{"n_layer": 9, "n_head": 4, "head_dim": 64, "positions": "rope", "attn_scale": 0.125, "parallel_block": false, "optimizer": "soap_variant", "beta1": 0.95, "schedule": "cos", "final_lr_fraction": 0.03, "doc_mask": true}
Each number is 200 + 30 x the weight over its row's rms, rounded and kept within 0 to 999. Layers, rows and columns count from 0. The size before them is the row's rms in percent of the matrix's.

# gate: layer 3 MLP gate, 896x384, rms 0.154, rows 76-99, columns 96-191
# up: layer 3 MLP up, 896x384, rms 0.158, rows 76-99, columns 96-191
# down: layer 3 MLP down (transposed), 896x384, rms 0.15, rows 76-99, columns 96-191
gate76,096,228,224,233,190,195,171,170,237,217,194,218,212,226,190,251,240,160,245,168,218,187,158,178,240,212,173,230,192,126,131,124,224,179,199,182,212,232,185,237,235,174,189,253,207,176,137,184,244,210,215,181,217,245,200,243,214,179,178,153,240,220,221,219,234,206,251,195,189,183,209,230,178,134,179,195,223,182,196,165,245,203,225,203,217,216,170,174,151,250,216,228,255,234,166,222,220
up76,096,258,205,199,192,172,151,190,196,265,242,208,182,213,177,127,180,183,233,186,235,224,286,201,156,163,217,189,146,168,164,248,232,207,254,215,156,167,205,201,251,243,152,155,183,223,255,200,215,203,270,218,200,206,212,188,193,193,203,199,204,225,252,243,151,238,203,196,158,235,198,217,206,192,173,182,195,243,224,232,197,179,213,209,182,234,244,182,207,189,208,240,255,160,158,205,212
down76,102,175,190,258,175,175,186,211,175,169,168,208,225,115,205,226,212,222,189,171,213,198,194,186,220,231,235,208,183,239,193,223,194,201,180,196,230,197,256,167,166,228,202,250,224,233,219,195,246,257,153,186,162,222,250,238,247,198,209,176,182,185,131,138,186,187,248,215,198,184,203,188,209,226,194,212,225,240,163,156,176,198,203,211,206,246,211,121,162,219,143,225,155,168,198,218,192
gate77,096,161,229,168,160,220,228,221,224,178,233,169,231,173,217,202,195,190,213,261,182,236,196,214,189,284,149,222,177,212,194,161,211,227,250,228,169,239,212,224,163,204,245,211,213,139,214,191,168,195,169,209,147,189,239,250,229,228,210,221,208,178,176,198,164,216,160,228,224,275,219,167,176,194,260,184,239,226,242,221,228,155,229,172,179,173,163,237,223,186,226,258,212,228,249,219,223
up77,101,236,207,185,136,150,209,198,223,191,204,221,174,165,159,194,211,238,127,162,200,227,170,236,184,258,181,201,196,215,206,157,177,203,238,166,202,214,167,217,164,203,223,214,200,227,221,210,250,198,248,210,247,148,203,236,156,230,236,184,190,216,215,172,153,239,168,221,189,216,225,140,217,228,242,172,230,258,235,138,198,191,240,225,148,134,237,228,245,155,201,234,231,174,226,175,218
down77,103,197,150,248,189,216,163,170,169,161,182,182,206,185,160,212,221,212,144,174,261,230,169,242,249,214,220,232,174,226,209,203,126,195,223,205,173,184,174,213,217,183,211,185,255,142,188,220,202,219,229,200,176,171,174,210,189,208,197,201,111,252,171,204,137,210,167,215,189,183,160,187,232,219,207,185,212,233,162,225,194,207,216,182,200,183,103,167,184,208,226,172,186,218,225,230,147
gate78,099,192,208,231,209,198,248,180,195,190,230,143,184,134,247,207,198,243,206,131,222,195,226,197,232,181,223,198,181,205,180,167,252,204,201,186,207,184,179,155,267,235,233,150,249,189,194,195,179,224,204,225,218,197,233,238,157,196,258,234,243,211,231,175,239,164,174,196,200,182,193,230,240,199,156,233,220,201,214,224,156,207,222,177,213,215,152,166,227,178,222,220,189,200,208,204,148
up78,100,194,184,191,193,201,252,183,140,190,165,207,195,191,245,201,139,259,175,190,151,228,217,171,201,149,166,219,161,196,189,229,155,176,234,233,248,177,228,173,221,201,195,213,154,238,198,152,226,204,218,169,223,191,172,260,232,269,200,264,207,206,224,162,241,200,256,228,137,190,194,217,266,174,137,168,226,215,167,141,203,179,184,178,243,216,167,198,230,200,191,224,167,169,206,219,212
down78,107,189,198,239,190,222,156,138,182,167,225,191,206,154,236,174,180,180,178,188,203,224,230,189,180,182,223,207,207,205,215,239,189,205,181,226,243,214,197,178,198,200,176,160,225,236,200,188,168,172,165,236,165,232,188,187,186,157,202,206,237,227,196,255,171,236,206,174,225,244,177,253,167,180,213,234,165,188,190,205,229,179,235,204,184,244,169,102,253,205,179,248,207,191,229,214,247
gate79,098,210,224,210,163,220,200,173,145,212,239,254,151,237,185,206,212,192,258,236,209,177,171,233,228,176,222,203,179,190,242,176,190,184,171,174,183,232,187,202,173,210,166,157,227,266,156,198,213,185,156,176,256,224,166,217,173,159,157,194,195,174,199,137,258,164,225,243,195,193,147,146,263,223,178,195,230,220,206,280,192,197,227,167,223,175,225,238,183,240,191,188,187,197,189,235,204
up79,101,267,194,234,234,225,208,198,215,219,252,196,209,144,183,193,190,177,174,200,180,213,176,171,211,202,179,197,186,187,214,198,193,176,196,202,192,177,205,180,207,179,244,125,197,161,187,258,143,163,250,186,171,229,173,170,160,255,193,181,203,163,211,233,166,227,206,150,212,168,241,242,199,227,213,190,175,101,184,135,215,150,186,206,138,245,183,168,171,164,224,221,150,220,273,209,209
down79,093,232,178,190,274,184,230,261,250,213,170,222,225,192,196,224,226,158,201,161,185,206,214,181,183,160,176,240,189,167,178,221,221,236,227,222,152,227,166,220,147,190,235,193,227,222,186,176,220,239,194,138,201,150,187,179,154,202,207,181,237,224,273,174,201,188,168,224,181,177,223,208,263,174,195,190,234,199,192,221,170,216,223,165,171,233,171,199,223,233,181,175,194,184,145,258,221
gate80,098,224,190,247,174,204,232,191,206,224,213,197,200,193,246,248,163,156,219,164,199,231,173,212,244,209,186,236,215,162,177,168,237,198,162,205,181,172,185,197,233,199,190,232,232,237,170,223,239,226,155,180,154,158,144,148,169,208,208,227,109,163,180,168,205,177,192,173,192,232,170,184,185,184,180,225,253,193,178,215,212,200,198,170,249,218,205,223,176,212,204,184,209,223,141,199,182
up80,094,170,192,198,183,194,218,227,155,237,211,173,147,157,211,208,226,197,204,215,190,233,197,170,211,193,196,204,175,232,190,191,212,170,204,234,164,242,216,210,205,211,188,242,201,167,193,192,201,213,182,198,204,283,224,187,169,217,187,192,239,163,150,251,223,231,261,208,204,161,183,210,212,188,237,205,145,243,285,155,185,183,195,168,164,178,215,208,233,235,222,173,227,215,243,212,243
down80,102,194,203,237,202,128,213,189,200,214,232,224,185,198,221,192,201,149,254,226,177,233,128,169,213,184,146,251,141,179,225,207,119,118,253,191,179,172,185,241,179,201,195,200,197,215,190,146,198,238,163,195,161,211,178,166,216,201,227,205,188,189,151,186,162,230,213,184,183,215,249,225,177,208,205,183,242,226,190,186,204,175,242,187,200,183,183,236,185,220,231,190,211,192,217,269,188
gate81,111,206,207,230,197,192,147,184,192,172,210,211,195,187,172,165,211,244,144,234,169,150,174,226,183,220,211,198,179,184,237,200,196,223,158,237,187,219,134,182,194,218,199,217,264,250,186,179,169,227,162,229,257,165,202,248,206,251,194,225,183,217,141,193,153,230,208,247,190,150,230,226,187,179,195,222,232,273,222,185,185,196,206,196,186,171,201,186,192,234,228,209,181,236,180,189,206
up81,110,202,195,235,210,210,210,236,186,243,254,249,168,231,202,167,192,199,171,203,113,223,159,228,208,236,228,169,185,159,163,191,196,209,205,225,210,233,169,193,175,225,222,180,261,244,249,180,169,252,226,182,253,170,120,250,174,237,216,268,209,227,222,198,191,175,198,212,200,202,250,240,192,170,209,194,221,250,201,141,192,193,181,250,189,153,184,234,208,217,196,231,197,238,158,180,235
down81,095,264,216,185,251,185,177,234,246,178,175,187,218,192,202,164,202,213,202,284,200,215,207,241,245,235,215,233,182,176,156,230,219,221,180,220,248,201,193,193,220,186,209,189,263,226,215,215,147,209,216,207,196,170,216,202,192,191,200,182,171,253,192,249,152,221,241,229,210,125,199,212,240,196,221,174,165,177,205,177,205,154,205,187,213,245,134,214,208,151,212,211,165,170,193,189,257
gate82,098,214,234,176,169,162,216,166,227,179,262,258,214,173,221,212,196,176,202,233,156,222,187,175,254,184,235,197,161,168,181,228,207,231,172,212,146,203,228,200,236,233,203,200,200,225,206,199,160,161,193,242,239,178,153,144,221,193,136,225,184,179,151,169,140,176,198,145,230,190,180,253,193,216,175,176,216,171,166,231,223,184,192,232,202,172,171,188,191,239,193,189,109,216,256,194,197
up82,099,169,195,174,153,248,198,214,206,224,209,239,221,196,145,181,223,203,243,188,198,239,174,217,244,194,171,165,189,188,181,231,175,260,206,192,184,203,188,256,167,171,163,222,270,148,160,186,175,197,220,227,166,206,199,190,143,173,240,171,191,191,179,165,191,183,219,190,176,203,189,204,215,232,167,222,167,201,246,202,192,211,216,264,226,182,132,190,189,218,166,154,185,242,178,209,112
down82,094,241,199,238,203,176,195,224,139,151,224,226,173,226,252,195,186,224,192,198,196,211,201,157,197,128,187,242,188,189,250,199,225,164,186,209,171,172,222,209,190,212,201,195,204,201,223,183,217,225,220,160,208,196,201,221,240,161,146,215,209,155,161,230,232,242,190,215,202,187,195,182,157,192,184,209,163,164,173,148,259,144,186,228,190,219,260,237,263,187,201,279,174,177,205,205,133
gate83,112,205,136,178,232,227,160,182,223,228,205,211,160,190,237,191,220,185,194,198,205,203,205,221,184,212,198,202,224,216,153,221,181,236,209,201,190,239,185,196,245,152,228,217,201,152,225,209,192,191,236,223,252,190,182,200,221,168,153,122,199,202,210,183,144,225,234,177,190,207,214,221,270,222,194,166,179,230,173,147,141,151,194,256,219,169,189,220,212,169,189,184,205,177,215,168,182
up83,112,254,199,202,190,212,157,201,180,202,177,179,209,195,254,189,219,173,185,167,214,187,225,260,211,171,142,253,231,226,183,225,235,270,230,192,229,224,174,144,258,152,222,197,190,166,202,233,215,160,205,195,251,169,207,182,194,219,174,205,200,229,215,182,193,222,221,194,196,223,207,229,210,194,214,150,214,191,190,195,216,190,164,193,239,188,206,218,197,174,165,233,188,204,215,211,174
down83,086,226,142,161,188,213,220,187,253,212,201,264,238,205,240,191,192,232,256,173,223,208,168,213,201,212,230,230,205,171,205,181,227,220,198,184,204,231,238,204,253,244,190,215,167,242,190,211,200,219,221,203,113,184,230,189,217,193,173,131,237,203,210,204,188,253,205,203,183,172,214,196,171,163,236,234,200,175,183,189,193,189,197,201,189,245,204,221,159,212,179,189,173,188,202,205,134
gate84,088,200,202,215,149,167,209,181,138,177,210,214,232,185,214,248,201,208,189,211,182,209,152,224,168,200,240,233,178,244,195,213,192,205,155,235,169,193,221,202,192,190,235,182,214,169,167,190,273,199,204,231,247,225,170,170,206,161,213,163,166,184,161,206,224,136,161,171,196,244,158,208,170,159,247,232,154,196,216,178,190,221,210,206,178,222,208,226,204,176,150,231,182,198,220,239,183
up84,093,196,212,239,196,165,183,229,166,147,182,163,179,200,188,218,110,227,195,251,249,221,217,221,188,205,217,224,221,230,220,194,137,210,151,215,202,170,217,164,242,167,165,166,250,193,196,222,140,220,201,205,205,227,182,200,227,176,235,226,188,220,197,259,187,193,139,230,234,166,181,153,138,159,177,198,188,255,191,180,211,217,180,165,180,168,179,193,275,150,181,257,171,164,211,223,172
down84,088,220,180,191,168,168,228,167,224,232,164,185,213,198,247,235,186,232,159,176,165,195,211,193,190,168,170,211,191,175,173,209,198,202,273,188,205,213,192,173,170,226,188,211,231,165,128,207,174,201,191,215,139,192,184,188,220,200,170,163,221,246,206,225,271,166,267,171,203,176,197,203,217,186,191,233,197,202,253,202,151,176,217,165,181,191,177,224,217,196,181,190,229,186,225,178,217
gate85,096,197,227,166,236,202,167,150,201,221,235,224,210,190,213,156,245,245,223,236,210,134,221,214,218,201,194,219,181,202,203,217,198,231,178,214,195,195,199,183,230,188,215,213,150,214,208,199,149,203,206,210,164,232,184,189,226,212,146,180,246,256,193,181,216,172,247,186,223,217,215,146,240,205,222,174,157,193,149,199,191,264,189,195,197,218,225,233,206,268,240,197,206,220,245,195,139
up85,093,225,272,195,176,185,241,203,214,167,215,247,196,248,210,173,199,232,148,160,231,224,179,231,188,201,187,207,150,193,204,161,247,147,210,209,173,193,166,148,173,183,185,226,170,253,181,194,247,140,233,158,226,188,139,221,197,189,224,216,205,223,219,170,183,211,199,142,173,233,186,235,171,158,146,208,202,132,169,209,211,181,223,225,172,179,187,233,187,138,168,233,232,241,172,150,162
down85,098,193,191,199,198,220,207,217,202,235,242,188,202,158,200,241,155,219,256,207,220,184,231,234,207,176,203,191,162,225,197,236,196,167,237,208,243,207,195,154,214,218,220,232,209,158,175,220,197,224,223,245,175,226,245,183,215,193,178,183,217,167,220,175,215,192,234,234,187,189,159,154,164,195,187,181,249,211,203,204,199,228,149,174,230,191,264,191,149,218,263,177,158,179,177,230,248
gate86,097,163,193,200,213,268,259,185,129,164,176,172,231,151,200,216,251,220,240,177,218,221,178,198,150,197,184,233,227,166,242,198,159,183,166,187,249,165,226,187,179,210,185,223,215,183,154,174,257,152,188,204,178,192,226,217,158,217,215,187,226,223,163,261,243,270,171,165,187,230,197,232,175,210,177,227,219,198,224,253,204,272,188,190,173,201,121,219,210,169,233,155,224,197,206,221,260
up86,094,189,179,258,172,181,248,167,133,135,255,198,190,151,173,180,228,197,162,161,187,167,231,238,219,211,222,202,237,186,220,221,227,224,199,167,212,166,245,249,204,184,258,217,190,220,201,190,213,232,192,162,234,192,184,162,170,191,202,179,180,214,197,210,176,155,198,241,249,183,179,193,185,166,198,262,154,231,163,191,201,167,261,174,194,193,160,211,168,208,187,218,193,238,212,230,200
down86,099,217,186,258,187,227,160,177,165,125,202,140,182,191,183,211,262,208,175,171,184,162,222,149,194,212,189,165,231,166,257,186,244,242,188,235,187,223,213,213,216,252,236,185,208,163,217,159,180,196,209,188,209,191,178,180,201,197,211,125,214,231,222,210,238,213,209,264,216,151,177,175,175,243,231,218,159,197,193,167,162,234,153,169,203,206,176,162,178,166,207,174,193,175,226,211,152
gate87,093,224,202,210,216,136,204,206,192,190,266,208,124,158,182,184,224,172,161,194,190,227,200,237,203,177,150,229,218,196,187,145,239,192,199,171,213,161,148,235,205,216,185,166,200,230,248,236,190,226,221,188,174,236,226,197,164,162,197,190,200,264,247,172,149,249,172,172,161,217,172,228,163,226,214,198,250,220,229,221,198,183,134,173,196,223,170,100,235,220,221,240,215,194,255,200,165
up87,100,195,208,249,213,227,201,244,175,216,182,166,173,204,196,183,193,228,231,196,185,203,213,175,238,209,139,142,215,187,195,243,234,235,206,205,139,165,233,254,206,127,207,175,240,262,152,231,268,178,202,199,165,221,142,255,221,197,193,228,207,176,218,228,228,257,218,195,247,165,228,173,175,216,207,160,214,255,182,224,240,187,223,243,250,157,195,179,214,196,222,174,184,204,152,200,217
down87,097,172,176,220,176,179,210,217,147,201,250,154,191,205,162,231,148,226,214,191,190,193,189,226,191,175,166,197,236,209,203,182,216,148,225,212,260,201,162,201,196,229,183,206,201,212,184,222,206,190,168,193,258,277,259,189,173,223,228,208,181,216,169,206,191,200,165,253,179,149,208,247,225,146,165,239,248,179,227,211,188,181,218,190,182,242,241,130,211,211,222,200,253,141,201,187,226
gate88,090,149,194,149,205,153,112,226,215,171,228,244,201,219,289,152,189,165,194,189,236,187,191,210,169,151,102,214,191,170,230,192,229,185,245,266,200,155,184,170,236,204,183,207,186,158,215,213,223,168,196,219,174,224,245,232,226,233,166,177,184,202,213,229,184,215,242,222,170,160,265,217,209,187,239,207,204,167,133,233,252,226,205,203,178,174,167,257,179,207,192,166,218,192,216,219,209
up88,101,221,193,175,173,249,205,215,213,221,211,239,260,228,167,206,195,202,176,190,201,230,192,167,227,235,187,146,215,181,163,206,158,143,200,169,163,193,182,259,219,170,155,197,203,182,239,192,167,228,227,216,173,195,192,201,195,193,197,184,130,180,182,161,196,175,142,201,196,212,136,138,198,175,167,218,212,194,266,224,168,220,251,230,220,235,249,194,183,208,172,209,156,244,229,210,185
down88,101,160,214,177,107,213,188,241,176,188,162,207,204,256,171,216,187,210,229,216,161,202,194,147,203,163,156,225,202,227,221,193,154,202,228,210,201,166,168,116,222,226,198,248,209,243,172,175,167,156,208,141,229,223,201,233,236,234,223,178,196,211,218,198,200,190,258,237,220,178,204,170,213,174,182,219,205,204,123,207,199,204,177,184,208,212,213,237,200,239,216,266,239,168,234,222,235
gate89,110,179,173,219,292,145,214,204,223,157,131,213,196,192,164,228,187,169,150,170,209,223,184,158,182,182,114,155,218,219,204,214,182,217,149,173,236,182,229,298,217,247,151,224,228,258,170,211,232,154,195,216,206,216,189,225,240,221,283,160,150,156,235,250,188,192,134,154,178,211,187,233,246,217,224,154,194,201,175,212,182,247,184,214,177,193,230,193,221,247,229,187,205,208,208,207,188
up89,107,146,271,238,185,172,220,211,175,219,225,202,193,162,235,269,180,210,187,220,210,249,185,181,198,192,182,185,180,200,197,190,213,258,197,167,205,174,184,236,242,203,221,265,226,196,126,211,139,152,217,217,185,234,284,237,169,204,239,228,217,218,191,193,231,175,173,226,218,183,220,184,177,203,227,206,163,156,235,198,239,250,217,213,184,189,151,223,205,214,217,144,273,150,200,223,180
down89,106,201,261,156,203,187,195,191,195,168,214,242,237,165,208,220,203,232,174,222,181,235,207,144,186,188,208,195,164,173,197,226,187,232,149,173,253,150,171,265,186,195,203,219,219,205,204,212,196,193,189,189,231,157,180,212,199,192,177,183,264,215,244,225,151,202,179,171,232,166,202,201,207,192,167,198,169,184,169,233,256,232,204,191,202,199,198,211,200,224,242,174,220,186,228,244,214
gate90,089,204,193,201,254,237,147,197,209,266,227,211,182,127,181,193,194,242,185,207,203,199,221,178,197,199,209,179,240,166,197,240,195,283,178,169,250,195,136,186,243,210,220,213,252,231,200,204,218,188,184,160,232,195,172,145,236,223,195,237,225,201,218,165,207,139,188,186,212,255,200,205,197,139,270,247,271,185,200,196,190,182,204,208,200,199,184,150,204,233,179,208,219,164,173,226,128
up90,096,208,176,142,226,193,238,198,213,251,237,210,197,175,154,216,185,215,210,206,232,146,191,204,250,168,227,159,191,188,223,204,191,196,226,218,182,188,196,216,146,171,189,192,199,208,250,208,193,203,205,175,161,173,183,183,239,211,234,209,230,204,234,185,188,187,191,226,221,170,211,229,199,191,173,151,247,151,282,197,167,217,176,135,189,184,191,207,206,192,146,235,203,199,219,154,186
down90,105,143,241,242,227,215,214,211,215,208,149,189,206,240,253,136,247,204,159,179,219,191,164,201,241,172,190,239,198,160,194,160,186,195,171,230,188,180,200,238,180,239,175,229,168,149,165,175,219,162,179,207,203,223,183,208,169,218,214,153,178,167,223,232,199,256,219,234,209,175,213,215,129,204,147,201,194,163,247,218,197,191,140,177,219,196,161,230,230,176,185,218,228,211,211,191,233
gate91,087,208,173,211,219,255,165,226,180,190,245,213,252,139,257,243,204,162,205,213,192,183,150,241,233,236,213,211,220,179,245,180,173,198,187,212,187,190,191,184,192,178,195,197,224,172,195,172,188,181,161,165,222,240,164,219,185,167,231,203,150,227,198,153,183,184,171,188,189,177,186,233,205,220,220,171,216,204,215,172,170,278,215,162,223,181,191,232,175,139,235,189,244,259,194,211,220
up91,074,153,239,221,228,206,219,180,223,181,213,205,176,148,145,153,193,196,171,208,195,238,242,242,243,181,250,212,186,166,163,186,202,164,173,141,207,246,176,177,179,213,187,250,232,204,211,159,222,212,209,157,154,169,220,212,234,185,177,193,190,255,232,238,182,204,181,222,168,186,228,226,188,140,175,187,220,210,211,169,206,238,212,196,205,172,173,174,187,192,167,180,168,215,175,244,206
down91,097,178,264,191,163,183,209,188,247,205,161,228,139,205,228,172,205,195,189,173,178,235,236,192,215,190,225,224,202,193,145,205,199,175,201,203,232,193,251,165,205,234,206,224,179,192,261,198,251,206,167,133,179,240,212,148,210,175,198,210,197,170,197,213,210,214,231,250,237,135,184,203,172,213,230,244,224,233,322,183,172,168,233,249,213,181,173,169,185,202,141,179,194,164,209,207,206
gate92,100,135,189,184,196,185,230,209,191,229,248,211,186,147,122,278,159,207,150,167,170,226,217,228,145,211,244,227,208,213,201,170,238,130,195,189,209,174,222,206,199,182,232,194,216,196,209,244,193,209,220,204,125,194,187,199,151,160,189,259,242,266,164,217,230,191,208,158,179,194,183,239,229,195,180,191,204,184,169,183,216,205,220,248,219,209,110,188,134,165,249,225,187,213,141,205,191
up92,099,233,201,159,238,254,222,156,191,209,216,199,199,192,217,177,229,218,206,134,187,171,189,212,163,173,199,202,237,176,263,240,173,259,251,198,218,227,211,162,252,206,218,187,168,161,222,244,145,194,205,209,260,178,185,251,200,186,258,164,203,250,200,219,230,223,284,183,202,175,274,199,231,185,180,169,201,269,182,200,192,200,179,128,182,185,133,161,312,176,179,202,236,237,191,223,217
down92,099,177,148,208,164,189,232,203,172,239,222,210,218,182,124,206,195,193,168,192,191,237,199,223,220,226,167,196,244,170,204,152,230,142,187,169,163,200,234,198,217,168,238,193,190,194,184,248,193,163,221,238,201,160,174,186,157,142,205,175,195,252,215,187,236,215,200,182,211,235,233,174,200,178,199,223,258,196,216,224,264,187,241,242,259,194,149,250,172,229,234,142,123,185,180,214,202
gate93,100,223,195,261,216,208,213,176,233,140,216,202,206,218,207,215,229,166,207,198,143,220,194,230,179,170,221,164,162,172,203,164,199,219,135,221,184,183,180,197,184,198,187,160,214,195,249,211,212,207,187,154,165,157,194,250,202,144,175,201,201,177,172,212,204,154,182,217,171,192,166,267,216,165,208,183,212,232,144,216,264,153,226,164,205,186,173,258,182,176,267,248,160,204,138,199,197
up93,099,234,183,240,178,169,205,218,165,183,198,193,162,171,177,241,195,260,180,205,145,166,194,210,225,184,226,231,200,166,233,209,183,215,159,213,155,139,234,236,246,250,168,200,212,190,205,246,230,212,219,172,254,197,197,189,174,158,239,183,242,180,234,257,208,165,201,204,212,186,246,234,187,153,193,194,209,156,164,226,181,200,219,232,138,149,210,167,181,221,217,238,194,217,189,210,225
down93,101,186,204,254,175,171,248,181,182,246,197,183,222,134,215,244,217,215,235,209,206,217,153,204,233,202,224,218,228,195,165,231,203,160,161,172,218,171,252,158,135,167,203,185,213,206,234,216,171,191,182,210,173,212,209,193,252,131,238,219,181,157,171,173,202,230,229,122,185,202,232,198,192,215,241,209,177,152,176,214,208,250,211,211,198,221,172,197,177,166,206,244,156,136,235,236,256
gate94,106,190,153,231,244,217,251,242,182,168,185,212,199,160,200,217,173,237,230,186,236,187,167,246,204,199,173,258,173,151,207,211,188,169,223,160,256,201,221,237,126,187,217,178,175,192,192,184,184,147,206,210,164,181,258,181,207,163,199,210,177,177,226,217,206,220,225,215,209,233,167,207,194,231,144,179,238,218,179,172,246,218,156,149,199,192,246,243,142,184,215,247,220,156,128,147,213
up94,098,226,146,216,173,223,238,187,270,215,200,171,160,206,224,227,195,213,196,170,110,162,170,198,160,150,221,213,187,212,155,159,213,228,198,213,182,227,281,179,188,182,233,230,226,186,160,173,206,223,193,154,241,136,178,216,211,195,239,230,225,205,197,171,220,225,230,219,219,163,145,186,201,224,181,177,181,234,165,273,166,199,203,234,214,179,255,199,186,186,148,146,195,263,237,220,156
down94,090,148,189,204,199,183,166,239,179,211,186,179,187,177,172,258,189,185,194,203,221,199,235,214,194,231,223,178,225,189,129,219,221,166,230,179,240,196,153,201,184,157,217,187,171,245,239,169,223,217,217,178,144,194,229,193,194,219,194,189,226,234,166,181,220,207,212,233,224,220,222,223,192,156,229,200,198,172,190,265,225,193,219,183,224,226,202,227,204,223,180,248,194,170,206,239,152
gate95,099,208,130,219,185,225,160,221,156,227,218,177,182,213,176,146,149,236,241,221,130,221,180,164,228,172,224,242,163,230,253,208,225,213,192,160,176,238,180,213,176,176,201,187,189,203,234,203,208,216,180,141,210,224,257,224,172,194,207,213,203,195,221,211,173,240,172,192,168,124,199,232,244,183,169,208,135,213,238,188,220,222,224,218,195,177,210,149,182,184,179,261,185,220,177,192,212
up95,100,193,222,145,228,209,202,258,224,219,138,208,154,174,220,198,223,197,208,180,225,170,245,214,201,201,217,320,202,251,169,205,228,219,188,179,212,176,185,121,259,180,113,229,180,239,232,205,204,208,242,192,187,211,166,199,220,210,145,174,253,210,189,197,185,191,156,196,153,198,159,210,198,241,242,221,235,194,190,133,177,230,192,188,160,232,191,193,201,277,180,263,190,224,170,228,225
down95,102,224,136,256,193,198,192,198,167,195,231,210,210,170,201,139,171,178,177,308,161,223,143,159,195,237,204,155,210,182,216,214,163,184,189,251,171,184,226,205,203,193,205,179,233,154,179,212,213,203,177,213,279,216,199,193,200,224,255,249,224,245,203,206,169,177,245,211,224,234,216,199,245,187,227,213,178,218,215,213,179,227,220,133,200,190,185,177,216,177,147,184,215,210,155,200,143
gate96,104,191,194,187,169,215,192,169,221,160,226,226,197,154,180,210,214,121,214,203,172,159,230,197,202,157,217,174,186,203,176,220,209,158,161,212,226,162,210,181,200,245,113,164,207,181,186,195,194,214,201,186,184,238,186,147,189,215,248,209,229,158,168,206,212,186,206,223,224,204,180,189,172,195,283,172,169,187,196,132,232,251,213,214,196,198,222,210,236,226,191,170,223,215,213,173,219
up96,090,218,197,253,158,245,232,218,171,205,205,207,193,203,147,236,269,216,204,268,213,171,217,208,201,161,209,196,235,170,166,111,216,180,226,191,190,213,175,160,157,225,181,224,266,222,218,185,211,210,158,239,139,177,249,208,203,207,177,153,214,210,156,157,185,143,190,170,183,180,162,215,239,237,174,207,245,220,149,201,180,168,138,180,196,209,234,204,197,192,257,208,241,211,213,162,172
down96,103,210,153,251,209,218,194,194,218,199,174,160,218,275,222,194,175,223,244,230,196,200,194,288,196,186,215,194,183,213,232,165,200,234,184,191,215,208,197,186,183,167,254,216,214,203,235,188,186,167,231,214,236,180,199,226,202,163,141,238,184,215,240,197,212,163,173,174,237,154,169,225,219,215,161,223,152,181,180,233,211,159,213,214,202,224,148,161,213,188,222,213,197,188,188,211,183
gate97,099,184,228,223,240,162,193,183,200,158,191,234,194,165,205,164,196,218,179,175,225,183,184,156,216,161,187,177,219,201,232,253,175,203,229,197,218,221,209,224,185,161,211,221,199,241,200,218,175,181,189,244,168,156,202,265,181,230,106,225,147,207,187,134,149,189,159,179,218,155,185,198,232,206,218,226,212,199,185,224,200,162,180,206,189,234,172,204,132,199,217,220,200,153,188,178,244
up97,098,190,213,155,235,184,178,232,198,211,154,224,176,206,163,211,197,173,277,162,218,202,187,222,188,219,229,232,200,224,187,210,160,165,198,187,172,206,193,186,232,166,138,154,178,165,286,215,235,184,197,181,214,259,161,161,221,180,168,195,146,207,174,227,263,170,222,224,174,193,187,176,143,204,134,227,189,226,115,206,156,153,195,251,151,208,246,263,207,200,142,222,197,204,212,197,176
down97,099,214,156,193,148,231,208,187,161,195,178,181,203,150,159,153,197,218,179,187,232,193,196,255,188,212,220,178,225,179,245,209,206,169,167,181,226,185,153,189,173,265,255,180,168,177,181,172,185,192,261,246,134,184,200,202,199,180,153,130,198,199,147,180,228,216,213,161,188,272,195,194,187,178,187,234,233,207,268,191,254,150,174,219,196,188,198,182,200,191,201,128,204,233,218,112,197
gate98,102,152,184,211,148,216,194,215,167,228,221,221,166,226,183,227,190,159,204,158,188,199,196,224,226,246,84,232,161,202,256,170,149,163,153,156,223,209,209,151,223,229,195,232,181,242,221,187,186,188,201,210,187,162,177,162,257,168,193,239,162,216,206,189,221,207,199,224,272,227,206,150,159,249,259,150,184,187,145,220,215,173,220,202,191,180,201,183,223,167,187,203,220,256,234,212,205
up98,093,153,186,180,181,200,220,194,174,180,267,193,161,185,183,233,210,190,224,153,139,176,191,192,176,252,192,175,213,188,243,184,187,177,155,175,198,226,198,170,221,211,197,192,203,197,182,154,203,168,177,221,242,171,129,204,202,177,198,207,205,231,208,202,216,148,209,185,200,200,206,149,194,204,203,222,172,189,200,218,188,231,170,215,239,216,241,240,207,194,177,133,185,219,251,204,181
down98,100,190,207,173,185,240,175,192,184,175,161,172,112,215,195,235,217,189,126,166,181,210,176,212,184,210,194,192,196,201,201,183,195,197,192,176,165,191,203,211,171,217,238,193,179,168,161,203,216,187,119,219,172,187,212,184,233,182,203,225,154,176,189,233,167,168,184,146,202,255,234,169,146,215,220,256,177,197,241,170,237,202,197,224,219,216,203,258,245,191,212,151,176,237,243,217,192
gate99,101,190,183,240,202,269,190,249,220,172,200,191,210,178,219,214,152,204,194,187,223,218,235,180,191,208,162,242,246,235,185,199,230,186,188,197,196,183,201,196,192,200,210,142,164,194,218,204,188,176,176,150,196,200,192,214,193,205,284,217,162,235,159,261,220,201,178,203,209,214,201,192,199,186,228,159,277,230,218,222,192,212,220,231,183,208,215,191,193,192,167,173,134,204,224,211,168
up99,099,187,198,179,222,242,203,162,206,253,238,146,216,195,193,256,217,216,168,224,186,189,214,195,168,169,222,209,186,162,258,167,175,165,233,223,197,177,178,265,222,197,195,226,230,194,267,184,213,149,177,232,189,157,191,234,222,192,188,197,248,205,214,217,249,182,213,236,202,207,198,164,163,204,167,246,226,163,172,169,210,159,182,235,199,180,176,210,134,247,229,156,216,197,239,190,200
down99,103,208,167,240,214,216,178,198,215,151,190,192,197,198,201,176,217,194,194,197,159,244,217,227,196,220,140,202,197,182,184,207,191,143,229,228,242,235,173,216,205,221,186,222,190,225,171,203,182,229,201,184,196,191,161,251,210,193,211,195,230,128,196,179,208,192,258,230,215,178,210,266,142,221,234,174,272,145,259,218,163,217,221,197,260,216,277,196,176,191,132,164,222,177,184,202,190